config = dict(
    num_hidden_layers=8,
    hidden_size=320,
    num_attention_heads=5,
    num_key_value_heads=1,
    head_dim=64,
    intermediate_size=1280,
    vocab_size=8192,
    hidden_act='swiglu',
    norm='rmsnorm',
    norm_place='pre',
    norm_eps=1e-05,
    positions='rope',
    rope_theta=10000.0,
    rope_fraction=1.0,
    qk_norm=True,
    attn_scale=0.125,
    bias='none',
    tie_word_embeddings=True,
    parallel_block=False,
    init='uniform',
    init_std_qkv=0.0277,
    init_std_o=0.0344,
    init_std_up=0.0396,
    init_std_down=0.0396,
    optimizer='muon_variant',
    learning_rate=0.00825,
    lr_mult_up=0.976,
    beta1=0.95,
    lr_head=0.0048,
    warmup_steps=149,
    schedule='wsd',
    decay_fraction=1.0,
    decay_shape='linear',
    final_lr_fraction=0.0,
    batch_tokens=65536,
    max_seq_len=2048,
    doc_mask=False,
    train_tokens=501500000,
    max_steps=7653,
    dataset='wikipedia_en',
)
Each number is 500 + 40 x the weight over its row's rms, rounded and kept within 0 to 999. Layers, rows and columns count from 0. Numbers have three digits each. The size before them is the row's rms in percent of the matrix's.

# layer 3 MLP up, 1280x320, rms 0.0396, rows 805-876, columns 192-255
100:533633508492437469466506485505550484493484597494473521410521485388525503525479541570499513470478465455498532499522541486487498480563502580461502460448402473462528495517469482504587530508533488
100:490515540438518404559520495495498465529524480520550557604508548475445543458430432556439622507543500470541465480523495485499528489563504505520495517538457480492452504474483508469537480492485480
101:555468426502463513598504471494583586552465497484449519530551536494536548528519456512486532565547496485481532416531516455462597420490476578507492497517445468490525541482504482500508421530511505
101:496527499513487469480523562545521447500477522493507398464562441514482449491535536491519517537524541477505566513567515539496518470512529521512485572521469497468557480486567428519528554496487496
099:453524470466479505471487506505447498465526495512529485571481529431512512574465478508486500478480499472430542503473525493556572514505452504513560467434496476483474512509437490497495494530532552
096:546527530546536493522452424554484462526512510544590489536482513500551580438452536514556457445514538509507550481489419472561522477517574549456491496470553533447518442555557532536456549374486484
097:510508579554572472459545474481508520475517455459450560496515482461497503514437507485506570436583497491526529466477469558487499559510521499487438421457529566428509485493470490436509431458521526
098:493511519566504573532470507551465442501503505502508517475556511476528499448476552486516465545535513533465544516529440503512462568441436540522504495470552535496461515513498549538540523500557580
101:511529509487498454489476549510470462484457450473546494491461521493460469471515512498430498535447475554472529487599489448506478473484458459485478576505472562517489432478483524544509483549438588
098:520506519520528495425475513443442484583439561548568564567439500474447509534544542528505462497497466497543460548503477518515470508574523524496537494492415550529546479441455507491579546528488470
103:502486561544482378472515483528537523495504549487557506548518512479478476480520473521632535503505474524506478546440542483534539542494421515516526518503523549593520467473504581461567575512552428
097:484498500440539390489526459543506518503550565499515485543546471527459547542518532453514508534533516496497553443590515461454447556546558566487515498500491507565468515558542429562503479516495518
098:508465516489510505560487507412434495539480528508470532506440514528520500481503505492530537502488475443551468494524456522501490520475516439534445396547483493475490540422420446493555537370444478
097:496460544490440513504518479461550513537498559485488532517437493528470445496404477507526511454464506492456455520501477590508500458566456514523604521432538483534555483467534465455514579477526566
107:504446486525499498496593478503566482470597504535459506489513553454497545529485442432556457453497519508489523533521471523570434529505540400515498565454446556427563514455515495475517491431516471
085:435471455531547476485544477504472500528514452470446495479504463467450501461489509528496552476509477482534461520531501426522530496535565570517548502475481525506418557478495522514460467469519415
098:537516485546475539448436427486508542512481566534502454602510561495577487525489470472463402542485536525463578519553488555476573490529390447506478471507535523480494478520567473575509477492484471
097:556542499462474497511535533481474479569512466459534431495496495470511517571512535483516480482523475481520536498474503493519524491454517431499490436505540491433475499485497443422479537482528480
099:532509488542522434527498545552470446456491496459565496547469510451518480496484488502551488451518491536479544494521437527527478503508478484422541500541536482588525474493577523540555543418490488
100:509515523504481537527454547510458443573426519498540535453485514500490476485494514493543504504570484491464503556532481447529463511491542485413426536506592488549553446490547475451493518509488430
100:515504488508519517478458463492528374527457493540500418595447606481466536518470465511485461490524488457462498508570553480520551473471501458492476495482533478503478423495550523549512528498498569
104:498558487526425543544483484544551569542500453514512544465488474503508463529538569548558541492500518517556564468445505511501550532539573536440514512513498495524502531508529556544522491567475495
105:492507466498534563465482518583534519506435483477448450534457499535566471422539510468441523510536517488483515521460550508485524541557511554546413536547489561422489490480517512608430465497497455
092:497469480493451584546444566554510504495491532484499515531437481502488476449539503486504514518533562367515403466533498537523507409455608447479584553514486498519431475578494531512468514481487477
102:475499541480506515453523537556555479502545541506486505436505482502491560464484501486516443480545548578517438516495492507521537496539500494460608432551457476518513481478532496494501502444525524
111:544492485544508514552574486565532453522439421504510521423505444557484554513461496501471437455573546508505554541482520523515471473446502462460445452419479581567500497570465471515477468565568525
097:454519528545556466460466496386490473495536563539521508553519483519464542512529476581404556516448543499582509522511520516449499468526468509487473407484526477542487492518525538558545538477468463
102:486547553556476485545538591459568497611508472475500515496536475505543516504533429480475447417427556553397508503519483444475518479544541529553515539542502443504587503446500505586478413543503420
102:521566507529510472456414559517458440488532462416527503516528508427549447483577537548537461548524480490494505509528447465515520533474549505466606531491534541524443479512495483505526526460479509
095:464498542511586478458500404508425553510506513536606492517432447547515502456568443466493501502458424526468503545503493461511562488559516508466506491539443532592562490447601519543529543560456409
101:477457528439560523491485505456483510449499548498526517485468555446483579455501525444518492455509512541522507474535533487536480476503483512471551512516446480459522559507490464456476541498529516
101:436431506489544562461477457478537494484540487553500461477605548533531501619477512489471484537529477497387505527483566441504456454463492527492449454488509518541572507538481477542509433525456477
101:457523461532530507561495499485482473525426466445464524466437401505465491479458532444488461478551490540442494503540481485376537472494497485524546463503416532498512560535519509511443536443511528
107:464507477544502464544540549467517455519543575528492494525509411460537441540496548496457481453489462560413519487535542541532459481537521456405512507458415518553495510490479481560521487460495483
100:554488530493488462486511510492473447514479533469489502506529519480441536540486518546501488493473516519545532528515484470514446545451487464458440530439530517500521470447531517514427483492567553
099:482546541481462546434555464476557511497506510535497504494525543484517534590519456509531444446486453513477420616523502494480557525466569483481500586510478523548532507433603500485473486474521482
107:477451501517446475453521492540514498504490417473507556486551503453535564497545470509445534453511532558536517560499533553555465496650488478460524524514457520453522485490515526505409561492556508
090:524537491487508489514555538508494529510533498524578526455510455539547560406528427442436503460454514581474431547556560485541518502554511488519489496502486488537571625571520510560522504494546509
101:468499543554528535475426484498411473584516509447559524516499580476532566519515602468542440469468599417488499475485502499489476485498567477449493542500509557459508473440469471511443586484539537
102:527445470486578488411558490539512537495497467494495607482536434538506574457510539443453482486448562537565561471526509546497456478504534478507505461529475557565523488472473459552500452523482509
095:514453501513507505559524487500477467449521504522503549490460459517537492519507500422447526480414489518464462500474492546516451483519453559529510455456492547501536441446491461454385489532432511
100:457477484546452479547492502558462436493528443485485486592488450478505569485448516496468482519544489523515507464455434419454531502491453424561519515465512542504446527587489524471593508412473491
103:433577452524506515512546566464508480514480536483556536508522501530442499475562531526478460519465416525534596472444536441494449444501489456424463587528502514536406495423504465486474592542500532
096:495491472484508459490466481528489461439455571535526494439529493456492510532515461506540486465454462549493457483522491570486437454516499470461502496519481472581536443501540487508501448519416484
105:534506464547488556532473536484529538493510577468483492539410474474523423554581524524507490440450442561498431472439517536492511522568499587522470514445478522561482483464465499504468549512524443
104:516480517554521508501441423453489525576539462526465513547505491569529453473485524439522492528477437488435498444451446445510509495433501481487441521475502552471472563476478515444575477512474493
106:563490408545510528528443480473470521467434476485473517498452482510465433530502519522589510534455492569457480516476524510484517515578538533567511448463463514500512463470498499443476503425485549
089:451543533448505473541486516529578512495488519495526446456489457533455511572500457493573486535491498542512446418470561433510464600465481476490519497414446468534593522455540487467514523476487530
092:522529589548505470468551545485535533422572494457492503451482480498548483436455437513520436491481483557547509465527483509525475521480558530446444459522483524521504544466472561481552501571506507
095:492512548402524535409446536533512478473494506512457469487499517499503509437487446565553490508458537513510604399447462573434438547503458478526450496499514495464524540510471478511507505489482555
104:573470526565561495474515483508489534528518494499474514440508497537437484496540507533475542538378476568471507571466451466487501518464538508562490489536483464455423518430562552445561438563510464
100:487498464525534452472551547486428519467593469477500505546465487515441441519475452539508442501512488515479463501519434429443522487408465496477538498473529517497461454504534482488449532518519515
086:522504508435500479526474506481469494475482473442484542533444461482513544523439539509544495491433551456533518499500528483538512459574507494502490457540504459465494545503476509446487353535552454
098:453452457512472455470519525551511503528480482516514466479511532444458589463478515443539548497592452494470473537522485497536491492539504509555485447550506497501531467498461454497468519521499548
098:478556506463546499465517556480469499505461558423509562529489516505552515494546496546435506517485493464564547527482432514479504524505465437517534473500473525452428493438519591463486455474527489
104:454535464466440546491520493548519443558484562476529540485478447520515547510521464546545501482415469504535527567398580471460552468461537488517474485487451528590518426497542534554485509486511505
114:451459456529496449508559554513478497444440506496541449488477558516467522493515421475548520524530468514522485561431474531477474585492545521497544529513509564534482495522452457503562478536474486
092:574468525546462522482452542514472471486498516535424513515558529513488503505536505496501530516481468513432478422551544427513482483511562509498444475447517482520450516501507564474508444499553510
103:447489436444560432584512459455484525478481542489477494433481469481382502495516500487522539516420513511456564527515429451526476480529499457512513472530579538440504561500495475519510455560547480
105:523575496512526592483546484532466551504537581536478508539517452508503487523491504518502504547449482461437506491524513435553470572495532476562456551551551467514537500511453510530480509521429484
101:432548539499556475469494512518462491524493482498442589526473493592505557487548452497437465479502480444446583464459540516442563457514411450535523563453530491522542558426530449559528491580484482
090:514498449596533512447478436536513530532416454577484536462517501491490433516454516476525468497500576540552508505461537522507500519467545453472419478454454559516454539510521509483486501537420503
101:517491452495534450487479423526482483430450538566500468565460508489458504530561474429496524491567462600453498458517500482434521545536492554477491595588526534493512483441560438515562534504445493
108:512454502485483550546543470533451446580500528465489498467413486487559461526517502482491516465511484554511548424465508542484514451504531511497567460368441468538526471517468498553550519493529516
101:519504470538526492461545541541510498520555519598429464524517550516571517508498475560566551492533457491551506553413525530539512537523479497455482486453440473527477608494478509497483415498479502
106:519555524479554542567466473530506502492543584443457528479575490514480570511474492507558521509440505487528500476517570510500506511490509480492483432499532549468478466486446534451493504535501463
104:491446505499448535485552472546560489479528446484585515501460481451526494470496437505439522485513542484470534569439516441466397467493488501440596534532456540513488444460496512513531463550492478
100:536533461503540534490527470477590486566502544557499519495521504413479499474547496512507475486470498542545502491452499492568422502530452463487502495515543497505491540415444514541575527496499509
094:486507488524500497529455487493470421521496556508499459475461430527494501548543515457510555506541522479559440507466474501580448506508506477494525559539498525577450510519421564457556535434490416
092:448415494496514519464495493508456522482501524486499480488435521465445534501486484530515487394517540559443548477503560522503547480478428517465537524464454550531514610536510494518478487508478464
102:488458464532554539520439499470515496463436518434559488565502536504474419468487494463441429537470460447506561485535460520507481504550485548508511432427443459598465535548480470500492523491580490
099:554471409558503497439470508448547468510413403480445532502556501566435433510461439529467513506509523474525454464559500545531513477468573519601464522539446474514534476464487520503528535573488429
# layer 3 MLP down (transposed), 1280x320, rms 0.0396, rows 805-875, columns 192-255
103:527553558515493507521504495538478461481530523411561457443480493528567505491398494479471488497521452515451458465547581504564513500605525467503507516498428476466488488488472545472549473453491451
101:462493489513469574518476536477499486452515569463497482531570572482567482497458493562511458420481511531533503483517479438445549515474475571395465498495531506474536567516494591531515507510501537
098:533514531479496499492526484533474460473483532539583523507545468543516555471549420545491495558520507487476588455465490428520565455529495489503429502564491533469558512521448478536480483516487512
100:510482510553453484532400473501537482463411484544511495467488560539508485469457490467560479450524559544521453545507506450535419492563502484513554484456497528418557480507526498500459485487455479
099:496539455559465462507561503489521441528562504567475534562459446469481521498534439556463452542481553534521531455504537514487456440474508480480505482441513464499536607463491512498465506427501469
096:535481530527456512497484555564513544456449469523537499451417470527416514574541461481503507533506496537457546463459412486475520533508452562512472567510593462526467564473558482473433477476549509
092:521485484463503448523477479460504466477491508471458513549487479449498458503504541486497541473462526453451493476556475561493575439432429488478432429483468446531507507536416409540533526481509499
098:565541555499553524449555472501605497476480475489440433432494440445481500508488436504534486487482453495508478520481437475519469524415534482485566548515445511515558563547477550524477506514471533
101:528461494467521502515520508501448454528437477533537482432487524490479568453519431509495500535528489464449527492456536418489468576502395462511456552516436458490520521514478497524513492609507484
098:467558521570480473506488466495540446472558535460549539523455451502477473484474487483488486470459555451490480498530527439557551500557541480568533466495443482448502474476495583547565515468480519
102:534497493437502483491517465546493455491529503530558438461483490534475501491527532472489538446570548537428442457539527566560583485580470429478542505468495570524361464483518530477502480479519503
096:537466467554493563586493418548459480524530506510500569486557471531522534508551538497457452480437498537498479499456499464564560523472556480431503506493490469416433505464493552538448496457441517
097:532447404468492555473520528544459491547518508552525530529406525566441478470456543450527489458582534514483462475608432478533495472486470464453477423527501510451465493503505477458457504417474498
096:472558500476528530504516508518565469570467595508499430436574503462468489516519495588463502463504572467481522487487517456431532526452423546494511489562477569523491526518572531519493570450490502
102:461477533551526521493491546516484478445520459443491526527461490383554561513473445497504530501456528528474505482520444481503488468514532464504565543594487533450478518468591549541508544489467553
082:507552522532527527518459430500448561385508512512459520535429543498452481535567511448442478544572478419533492533511520442517578501502481561503553498526488507433436381490496539429454496495556504
099:497481526565545474538510494467564567510523521460506460473463518497514457520578514434541472490496476478563432415505531494469481491586467440495548524601506461482463459487512567542478482497511509
099:512575581488517462477542485503512574585524525520530496490484467570528488511527470516487471458557443514441460442449479472518509499509498503459516426474480521450549517578398484415476550499475478
099:508511473449558538442496546550448494469526513487502507506540473421590474511451462482506510538480488494437442466501492443529565478504530457547518484518494524480523488592472515535526532525467494
098:497501560456504485464497519476517523484495507507592509463475498548471443524510458485482576540466527565438442488481456493453557583485471533515489418477497465466440501569577484468450482502467493
098:528455454489473510573535509538533538502471529458489473471483476528475444517528523437464479540484469569512476431462538451492418438577503511462533502568566466529536483470453495453506442558510474
107:539488545455467455552500506541461512513474442529446596525413472490495465513567534473500510566480565497507456450489492498504458494497495512537462463515514436506515528472537493408447492557523475
101:503460435472580470446519492399468519483523476516458497467516448550529516527520446457476503510515518496458507485434488523528483518425470477455521526557496490498580544514492420442517499532498493
090:490513510495477522505522413519487476474481493478491539512558505488510557449492442474472592513546504559544527514439510444436403510520517524504555483534440489493475527510491539474393531568529510
100:563502535471503406503516481561517505513545524425487471560566508551570539500501488483504476479526580528529516509499499525495471431577561382535438511541463507514571524442491465549492547529516415
109:496455535516475506573495502485497484511459444468470494511535499565475554496447512477492539435558453546468504428503496497486517467457514440400411450462491514541500491520463490493495449552562473
096:512512488495417528538560553464504511498527464471498462479530518514553561496489554476446449524523467497484500456471465529514442483428536455490505549458518510465479556488493482480520437547369416
101:499536473500417501519526447496490481492547465486478471452495524466472494516454486473508416530494553522454489477456508502488566489557500580493536521500441536459546480465531566513440459570493491
099:472556483460481552491490501487581509559473517427518515456478471467498546498522508486547488436444478484531507444461515532486441503429546558491499478538495498528493566526474528554509460462475453
103:418538462444503436522508492527554531570540501503571445525499449506461526508467534524539464497480440510528564497567490569404502449454472452500486521464509542516557447489456518535452508511498414
104:495515488456524525464515487477510534519544553471503522535508537443463536503489506461519489493556563552514470561556540518454467496534578467468572495473520411417489546487513554492446546473464489
101:466464545558535537565531455580481442488543467546516478575477488513503445506458466486529567501496503518473553540484483564451573521477472446496542424488489511461593540521494447515466492514441468
101:539484512548517464509421465525556503504468529473476425498502473513518475521545539568533511482453532438375472612541481446430431472467553414578444556543443486531475504478458487484503470560499522
107:465459465481495470556606481506478445483556549503477460483458461474541459470469530553485515504464468524447472540496530535560446488402527487433493504471408514457495535425480478510531429462502529
100:573494485464467516538548474531480421447413506531495465522561549510434516528482562541490460464491441519513461607546518517517506525503522571465459496483443519529524388521461493568475476480503531
099:481493503506436507470521511499558543474506521452492478537518539510484453467483452467482512505512520544506533449478454507525508476519536475492593502502484529450508488460558469428521522439561466
104:493483516561467469494496465487473483415442431586490501530500488486548503488501512468545413520491489526476466512556480460517499499474516549513520507462486493471471478545511478472479449398508477
087:531526432479458395500554462504505519531492504487586501473557437541558516453508418465492513449436521584493452468527518447468502441490507490544418498456473530540499561592518481499500531444524545
103:499429549486533461512495487484492478500450572480473510462505425501459485471442576528525530446449495503462539484470487459443521518467445525524555500498473579451496522436554450507437546488526479
103:526474407507499552480536525516575491516476483454425505551508531512508473513489500488520498431512571499518524451484562488592478538490454533480486543496507450540519535546454474583495513561516469
099:405528503424488444494543498538471457492497572576358498465496543507515456510489527542498514520440478495526475503477539506411504572459536452448475437521503518532512439523462561479559475461522542
096:518512511492425476491521515522480566641439461488497512439552499496416533580528507480410492453516528492491480491513499594442520484483447558469477483541394480514461518473495485566540430551536486
103:483502505445600546462518519485414421435559524523517513574515525513448495564431598488532522538531457545506529419532555494522492534510545482510468471492521576454438564435471504450425542504575493
097:554476491492538520539554470552504544523566571581500450528559517505492494518513475539486534484486539561492468500504555399602433514575487506516537495534529515540562542538531530497442527487490492
103:496522486480426545494495523476422489530442492483464488528454490491589443522503422517537526469442506472424554496470504454478478490498480585593530511483506498533507535506442456460506545518515469
102:464504513457487472491426454499411496608541474470475543515542507464527491467483465478599509568515547473494501521548556530443484524463498493520443509471491437509405500495521505390501532519549496
106:548502460546528511449432535485554555535484493484562542510488525549519496482530463535481451497430529477487466492511428523510450470505544489555448519568510483524532517514444468445468485473532522
075:526532481508493575509494544524538512469466458474490502529508515454432463662509517477501482535543549456482494550523489498447512507476488501499543526501440472557540464424569422451567510470489449
097:593475507388510498495500535527475533481471477458476538506464433526528397484505417507561506511446471508474550449550483535508509447446496457514469475493535489537434574465533508459507522530429511
099:446518477600538546534528472519495527460496550509427471541455502545501467491484546448491496498531450486513567516485497496478535521524418514501505486497531471517520406504508478426463436561512476
102:561505534445508485527465539494479603471455495589436524567481560498397492454470504478546503488477512571446478522535505501494529517542517526475571540485524531544440485417515518504489434500507486
102:541472537546460468460490514467468436393554455498549502470531512510514543540583426520512470501492465491496506545514519476594446576548524533503450509483426489537543499441515495491537486488448530
072:543537562522520558493464574539524545446503427473439518603434503406524433556546560527485429526489558410439524568535536449493577523464525506495550482529435460525460462444509456451467447487485445
102:445523490542531498469466515513449492522461431493503498483539510430427462462412474460466491535506472491516530491533504523472489529510471504508453486493354537501452551501520454521474445515507524
097:530562430431514513451503431487479490521496439455470528485470463502534489541497517504433515488530390525606558544432521539554510429484490524543516576505454466475460525504437526496532475540594580
109:579518555519520485465495468574517518542521566481471557453565464501539500599515503507465477512540529438531420569457535540523409567475510542475456511532537475532582505432527520518509510496447514
124:504506500525490454516535553492580515486470466528502395491512510529437525471475433461502466484538460516505505533449474483473458519537482549474543559545538523489503472518544453517533488514510487
094:572542514517406470492513577544474483428491498502532496505517554514520504480512436448498477470507473472527569507486424481534575518514493541524474494554459471468515508518573594491531532521447468
101:493534500510507559520466490519529510432488434517458523466593474495453475535411515552470568508470519474480542502480523484553476495466451454506532494496580536525521497480501480498550494490481465
101:535522497488503487472495526564426489452494496563576547464552547590533461535495500451466453468460450475418484483475587521514506474513478533525510536553494463447448493556462506529574523501471521
100:479498482493543493547575457517498555525504428497499497531465526483535537516569463490519538473479494456497575505474507539477529497544482537590507510412478495447501546466530521514435508452446488
093:478573570493557532507547441478518512478455489493532460552462498469535470542494523477439520519515484551507524481500497512532486522515485409479504510501512497508421453514471421480516547485465524
098:482547495492460514477516512532432554560449472500535525483430543506531509502453533494621513499544514465445477463468482497498536450529473485542485467567481476471539575570463527478490516516515526
099:484477489596503491447480491552404520512552536527489515472544558575535439513491487515547495464420542498497475469535537510582506487536507453501495455380459436444520484537515519535503464516521491
102:483481560368490461440524498485479548527487451530523513536511494556549525528516574577494445565513508469475468452428572535443493488492497510523541489484546520480535507419472542465466512448535554
105:437545430459528496554502548521537480541533472483524490437489500523510489469531477577482498489466500577459515476502485499428479542513504471477542504471519523500494449441471522508475504431449463
106:536512481505479463468543505447471518472447460505493503515512485508534477518518465488533539497530498517503547538515542588404447490445529518503486475564497488478471444469394466501490467584556474
104:484497506468540520428537498542522504521515518477484473570507493551472442522578520499507537540531550508488478539465495518529485509478540478436468542561508525499486470466500572548514504496427541
094:467582484512524508569478509526500499554468452525518562523457509500538519512436548497496509511441457476469543558500464500489553473529532545473511495490496468472528508519547526470482427464568500
093:545530512510543560480471551497466536530490510500451589479463418531460414544528517586462442453492444481458590526457484517471536475457509450549514485435457507510553507572573515548468467514493513
100:465525496501551470526553493473452484486517513509467538431503547536423507557617526448471418460482489490535569506502477526458485457452499479471518485418524563524453552535498462503502540463496480
# layer 3 MLP gate, 1280x320, rms 0.0397, rows 806-876, columns 192-255
101:456491505577477516484497487464478463503509558436518451511511556489478495556515494486473581492469518572440516470529536511527525519502479519538490565561526452518483500519512477555536401497479534
098:459445520479477534466599400566527504579454547506536531526506510486491479509519478529472488537550483465537512553472474491518491463489499459492486474577488542572484466502469487447542492509478520
103:456516526502505538459498562501519525558595479541522557517472527539435404526486508520467537507491465512554438467488538525548520535526485496581492462465471439532486541595470476477583529456481443
101:496412497491510517455539494513464408439515498551472444523486541399554485514481486590512488449537502540492521448441454503469500547528513469500450474424498477516463522503402508558509510559480442
095:541493475514554497464473483504451469503471525507487444512497586513507524537433554488472486529527466480519511530506470495484581471441464478537548518514566496520505439565515518428451521464533516
099:605542489457471528527574507467486512519493416509452452494580507457450453521508534496481505481498492532471501474538472445445458481471438440461530522479528524543470493494541550509533500499533531
098:588370463395543519530470487533577516507471520487430521527496481551483491534575463548578443489514582488456510488486485457498501504490534483424511541510554533508524521480504573477507534447483535
100:549497438556539565495495504491559522456526473465392480515553451512502501484463465527473432564514482507530458484571494450526510521470554549505468526462460476455484493448505485437484523494474463
096:515477531464566558481469471505444605491500570468477473504459453491499475512490450562518575536535511431466491481428513570579537509475496495547510485472530585479613548425522506515487466548471507
104:569495535470503564469526569531462451543426463533452505526467477523486467535489519554471568565428498507483489504505432456478426501527564548571470486516540550520574460455412423555529496490494482
102:458490582470505465530515527502438462531486528547450508502469468502483514526531458516538589472476491435562476482503510573488510463525547446447408585466527501529491480485478482501549583472502553
102:484494541555540486548546514505486575516474475410537448473537537532460452562498491577438516592464527432570544561537434504419499468511427541522533494525499442504557524456511605510531497563512486
093:451462497468522506520458439466458547469567465538543534479511516535512489434580467401483561512478418509490591523503535438469560519457542422498496504474484525428486542417486497506458469452470510
109:570529486495460490500590528510513457523512479468526455499459502497474547502559440521540506440496450523464464486476558593493523553496518510494517498530510531453515492500465506559485465457443493
083:474452542445593511510543470519444566514498475471421403415500460509458529508517485532519539513484487518532493508522559486560511483539557538503498473433552482469422542579494477541418443406523446
089:539511504476445485543492497435479438544485509514482483503493529504528479533516435617461473479521575484479534572528523563476467572498451497544572487556535529537452482503512488568542503491452557
094:477473480443515513449529542560467540556464537492496471501570511546577512520487532471508416510576460526452435470505567577532535488494487506479563481459545467492472513599455573504485466554493522
095:557474493430490545538497449486471500516502495539472472539483480520454409539487522565472506473570596499480493452450537544484497494482549417528456484522482560473520591455468532484520532476477504
100:546446545485421520557519539419501531572531552553552514508470494430564475516448459515501554466414454444492449452509438520535485512512517469540438496466520481540501496493547495474505505520563575
097:541499579583511456493449464527477472512544477519569462603442538488509490455509513480498478515522471483499538487516511483544530517471446530515432430564601526494495479496507491437420489553390526
104:564502525528487511519583501516380487540517473532520483469473540434449459521517509491546433495533480525512473496422475567446512498468505535453563501525476523578527453519503489589553481507505441
101:516489475533551468473517471462460489529435553492500487559471481490532464523524486469487527576514516438522597515524504504536482523513541434475549503445464471574499486521503514571473490491472483
090:518499493521489499525484525442494494451506422514519536438514486505490473463507481459527536472612401542541570496499503498470436535560446503545531422524504524442563429475490534458543514537550446
105:574526573496495513476496586450441575561528556469453570530444516469466487455509519514469530589532453447480545410521545499536530518433578487540464542471519555529476578492532519499491486504475526
105:462527591478533515444551598454427585515487503502566522590458502481500494466511471533497486579580470528467478456544517446467470453523456571513476540483513504475548538474528564510522472497543402
096:519416539470472496528575531489532534541551511470466522515526475538495540503513547544511465512475488490550500455566472464457538467487510496525477513469512461530502450459459488567493504540444425
105:447409426577557495489513440500457491533556550549553451534498445453471495490461567489523464538466454470497445545504551543510513535585452468446528472497404617443472450507505485594546514523474529
108:491532507490519512462506469495533522558432503566564460436407514487485436490478524479499478537454479562445509517534483586524469479432528465507553497527538436505426469537488493595560510502476445
099:541481541536463512486500491511518477477459524490465518481549529466540462422470433479531528496528497450492474496417510426544469570528519501557505483506522466480440515512497467462552493524502555
101:507508509511544532499522502504503444429557496518560441485470415489489529541486460445532516494450540513508491610460485502480488498442528495522489441547506457527539518483439445482472452544477510
098:610404465451478457483462489575520540481514451531525481507438469525495501520481526472494482518484576520492475452498512479520540476522558571472454530562525485516563442480554495497394442497494608
099:605517558518462484474495474445451459504551567453468496515547533504514538560495537483425488551469553497505486526550466499550502509462492496482547570538512528542522518530430524475556429435503470
101:536454471470512463509410489509466488531456495467504496461478535542559530570535541509451557433536504475488507515561454507485487476535496486495440544496533508498500448525599457494485459487505515
104:493540498412463549466498530496520522440586472499426543537506468514433550547511494411543506511569505618447504559555424512563446472478476497482555548474602457507475529533455504449503478476542468
102:510509511540469498472495585473547561446504519478529494539511489534495475554504497487462530468499531532562467502459568529511539526498509429382492530484386498532536475508490518493506527519440528
102:521531513533456476508531507486527573529578531490484426515460468517499464494487535512500545524565523504518479523492468496499494514543502521546510542529522568510493563503532482522510468534494476
079:549428413504545512527478524428501507535430614488529479484582439517506490497471475504560567538461494535526543402419469499527439460539506526507455425511506481488439494485452547535460444497470473
100:479461556580466542566487480513383512524530459546519539550444455486584493479480486449477539495561475429473492480444477413521457496451532520499525506495545543526490441451468545480457459480467437
091:500466529571521568572449558417474486474541526526494397525484597470489447494457462550546529505552499482434457420560540491556508477498460517508548579519487471518442504486473424517504517486510500
097:477491459486446562581482501512485552548468536434477560544548502459527539541531493462505547464469504439496516463513507550417519470513454458464502600551512513506467523534505600524495495436485545
099:466499537503528513470531531432406505459489494542396500461450499599498448507462475555508552531535477460528521518479503491523508422454514477507499474494485482443439506474483498475511521446513435
099:409519498496444542522467558513501447499537534504548544535485510499540538516475472505523536467473414506468486459550569406514451493571513443517539495559497529504447544496450458485464455419523466
100:507454546504567503499415473506461524511566514517519427509490502465543450463467456541506478534509465501514482533529467523492399551538437550475501533551519526507558539504490454559527531423433527
099:525504500423507551564518548454457558514471514485456511478507501563524462505496562533462495551509527518495475499520505515527518495557503588492484461544519547506475468545480497464469537472520475
105:487451567557569541528578497490604492442430604443546507412453552502448511550490506479454504461517467531515533471490475492539493417542494545497568546500501489510519486484516557509501474515518526
105:507523484515532489612606565487477490504562476485493512544480514467523477541516466424460478494517509469566501473518507489501485549459439478469599507475558470504501487574598475604555455531449491
078:473559516419471502473480544525559480519526576525574483437529414566516536506506483469565564480426477511551478458506581485548391568456441525434489509436450501475583480541556467454502449523512507
099:500480474477516443508483533456526519526474428475488503461538522505540459487493484532520413442494417525474514568502419525478511484548507504427525494511487485550555524402539492518498527524470487
095:479479472537503512494534468585553491474411528515505553482559542479497490503513510531509465500516479475438473514512506506476479417464478451436490428548521470600554524500594452514439523495497533
107:499469556447454516563532524556579537491499415493489494507486524464431461522559495526480533539503547498527494537541487473495552451510531488462451550537441592449473514556480509485521470484537454
099:486579520488511460490520481478496525533471528485450399508505553546441427494634472461542475547552458460485498559447489537451529459539496457506499460435481538397522431504507521481504483519498489
073:529437563433505518519415487489493519478475450499539544424518449460493477555493478560510504515450532421544555507472494465518532470524518530451515439541522491527457523468508476464527396506564456
104:560582474465510466533465571497426546511511530499513552558504499485476507511518454496507542463530525426404541500613461505475510553479548560467478460423485513494480608533491481549488550530491448
098:506527473539526504483470558483455426485470488516473466544478525443443451502536505578494489555434465481486459508495506596503464470411550542502511471526519556480500454452506495462485464532516547
103:439501526473480512516542575458518554447501519493523451513448620524448512476431554527433453509505509524509500441510496491460442457535463493509495516568475510476478580537468501491486562494553490
099:542477515596484528501553558573475490526573477503483517523547456452501467496517513453440466501497521495392496477434505488474494466533447556520507450484510486435480516499551490519539490492547457
092:545517513490419453548424512468474556485482469541521490526501484442479509537543479518518428426533471489504508412495461482442581533526546528449427513522465490459524517564493556543425465526513473
105:483559455561552524510563538491539493543453513508436540505541439479445450527474491456479465538537444454479509533533477486521418475476512513409465530522509523510474498519532450535517574512477436
105:589540427532506547541526540545445529547451555427519437560516509448553454475524400522535552497452498549450464540389456460425536550480459456488513514503442605460523577500486473445548504539525544
097:484541464467511537518547502510483566448524493480502434493504457490521489520452567471510515539463524402510564514451487578483431506560462522493474541513566461533528466559470497456481512536506544
096:557485457511514549533507438564458506532486476489423444481488418491475504495526484497522485479478470537502488552492533473483462558480530519432466497522571489488590490533433445540483556459490492
098:481485466518492446544507457509542512544462521449475476551479529499550488497554517460519562493530529565530505482479463490466542481554492501488520515541482558511577485463500501538552509508546495
112:491485466489476426530513464467466473578549531491470480525411460490457501510548541502480465511485498515516503443454506505359515487525544471498559478464501486546511442524494553588509522488489554
096:477475463542530538543534485481578529531536582489495446461521540450537492396443504530427546497568503506464485534528551511510498604564512463491527430502466492472476484477488453546507451465483477
106:503516606520515531504484505517470434497483530489496561488506505430598585471538514538437574553595486455438531472447488525474440548452552516525452475454540476438420485491480623435478428502516474
101:509545481492482576496561464509523461422468543467421521493449492521465445540438465422444516512577517537473478479540572558469475490491488472464520530502509546528488416521528451471522499436483441
099:521516505445535456397520491514523479543519526414525415520520499501495513584558500449582531532518478479492521516457516585544532513544455432532465506427548533482557519535477564457459511516519464
103:527520460465488495456462436485514477522480523479476524487466490535438503471491478496525541495575578532532448491423483534484532481471540503489539472509491557500466484441493509453436505436441460
088:496439522498487463498507537508454544467538504469584437457427543493481580463493419508466464589485523549515499514472448486539557545503532504485491534537511512505459509462524485437568481445511528
100:552531568527467525446552547517494459482493469532510468506508481503547517499534491479471494465593519433531483426428469475480546466430574512471542469533460489518559550472484521485525474551469547
107:462551476478548541535468480466528568518552515449488434564502418460518510498519493547472488526534467516430509511493492443440423485520460536490616533558490518531477487506532522459465497437515517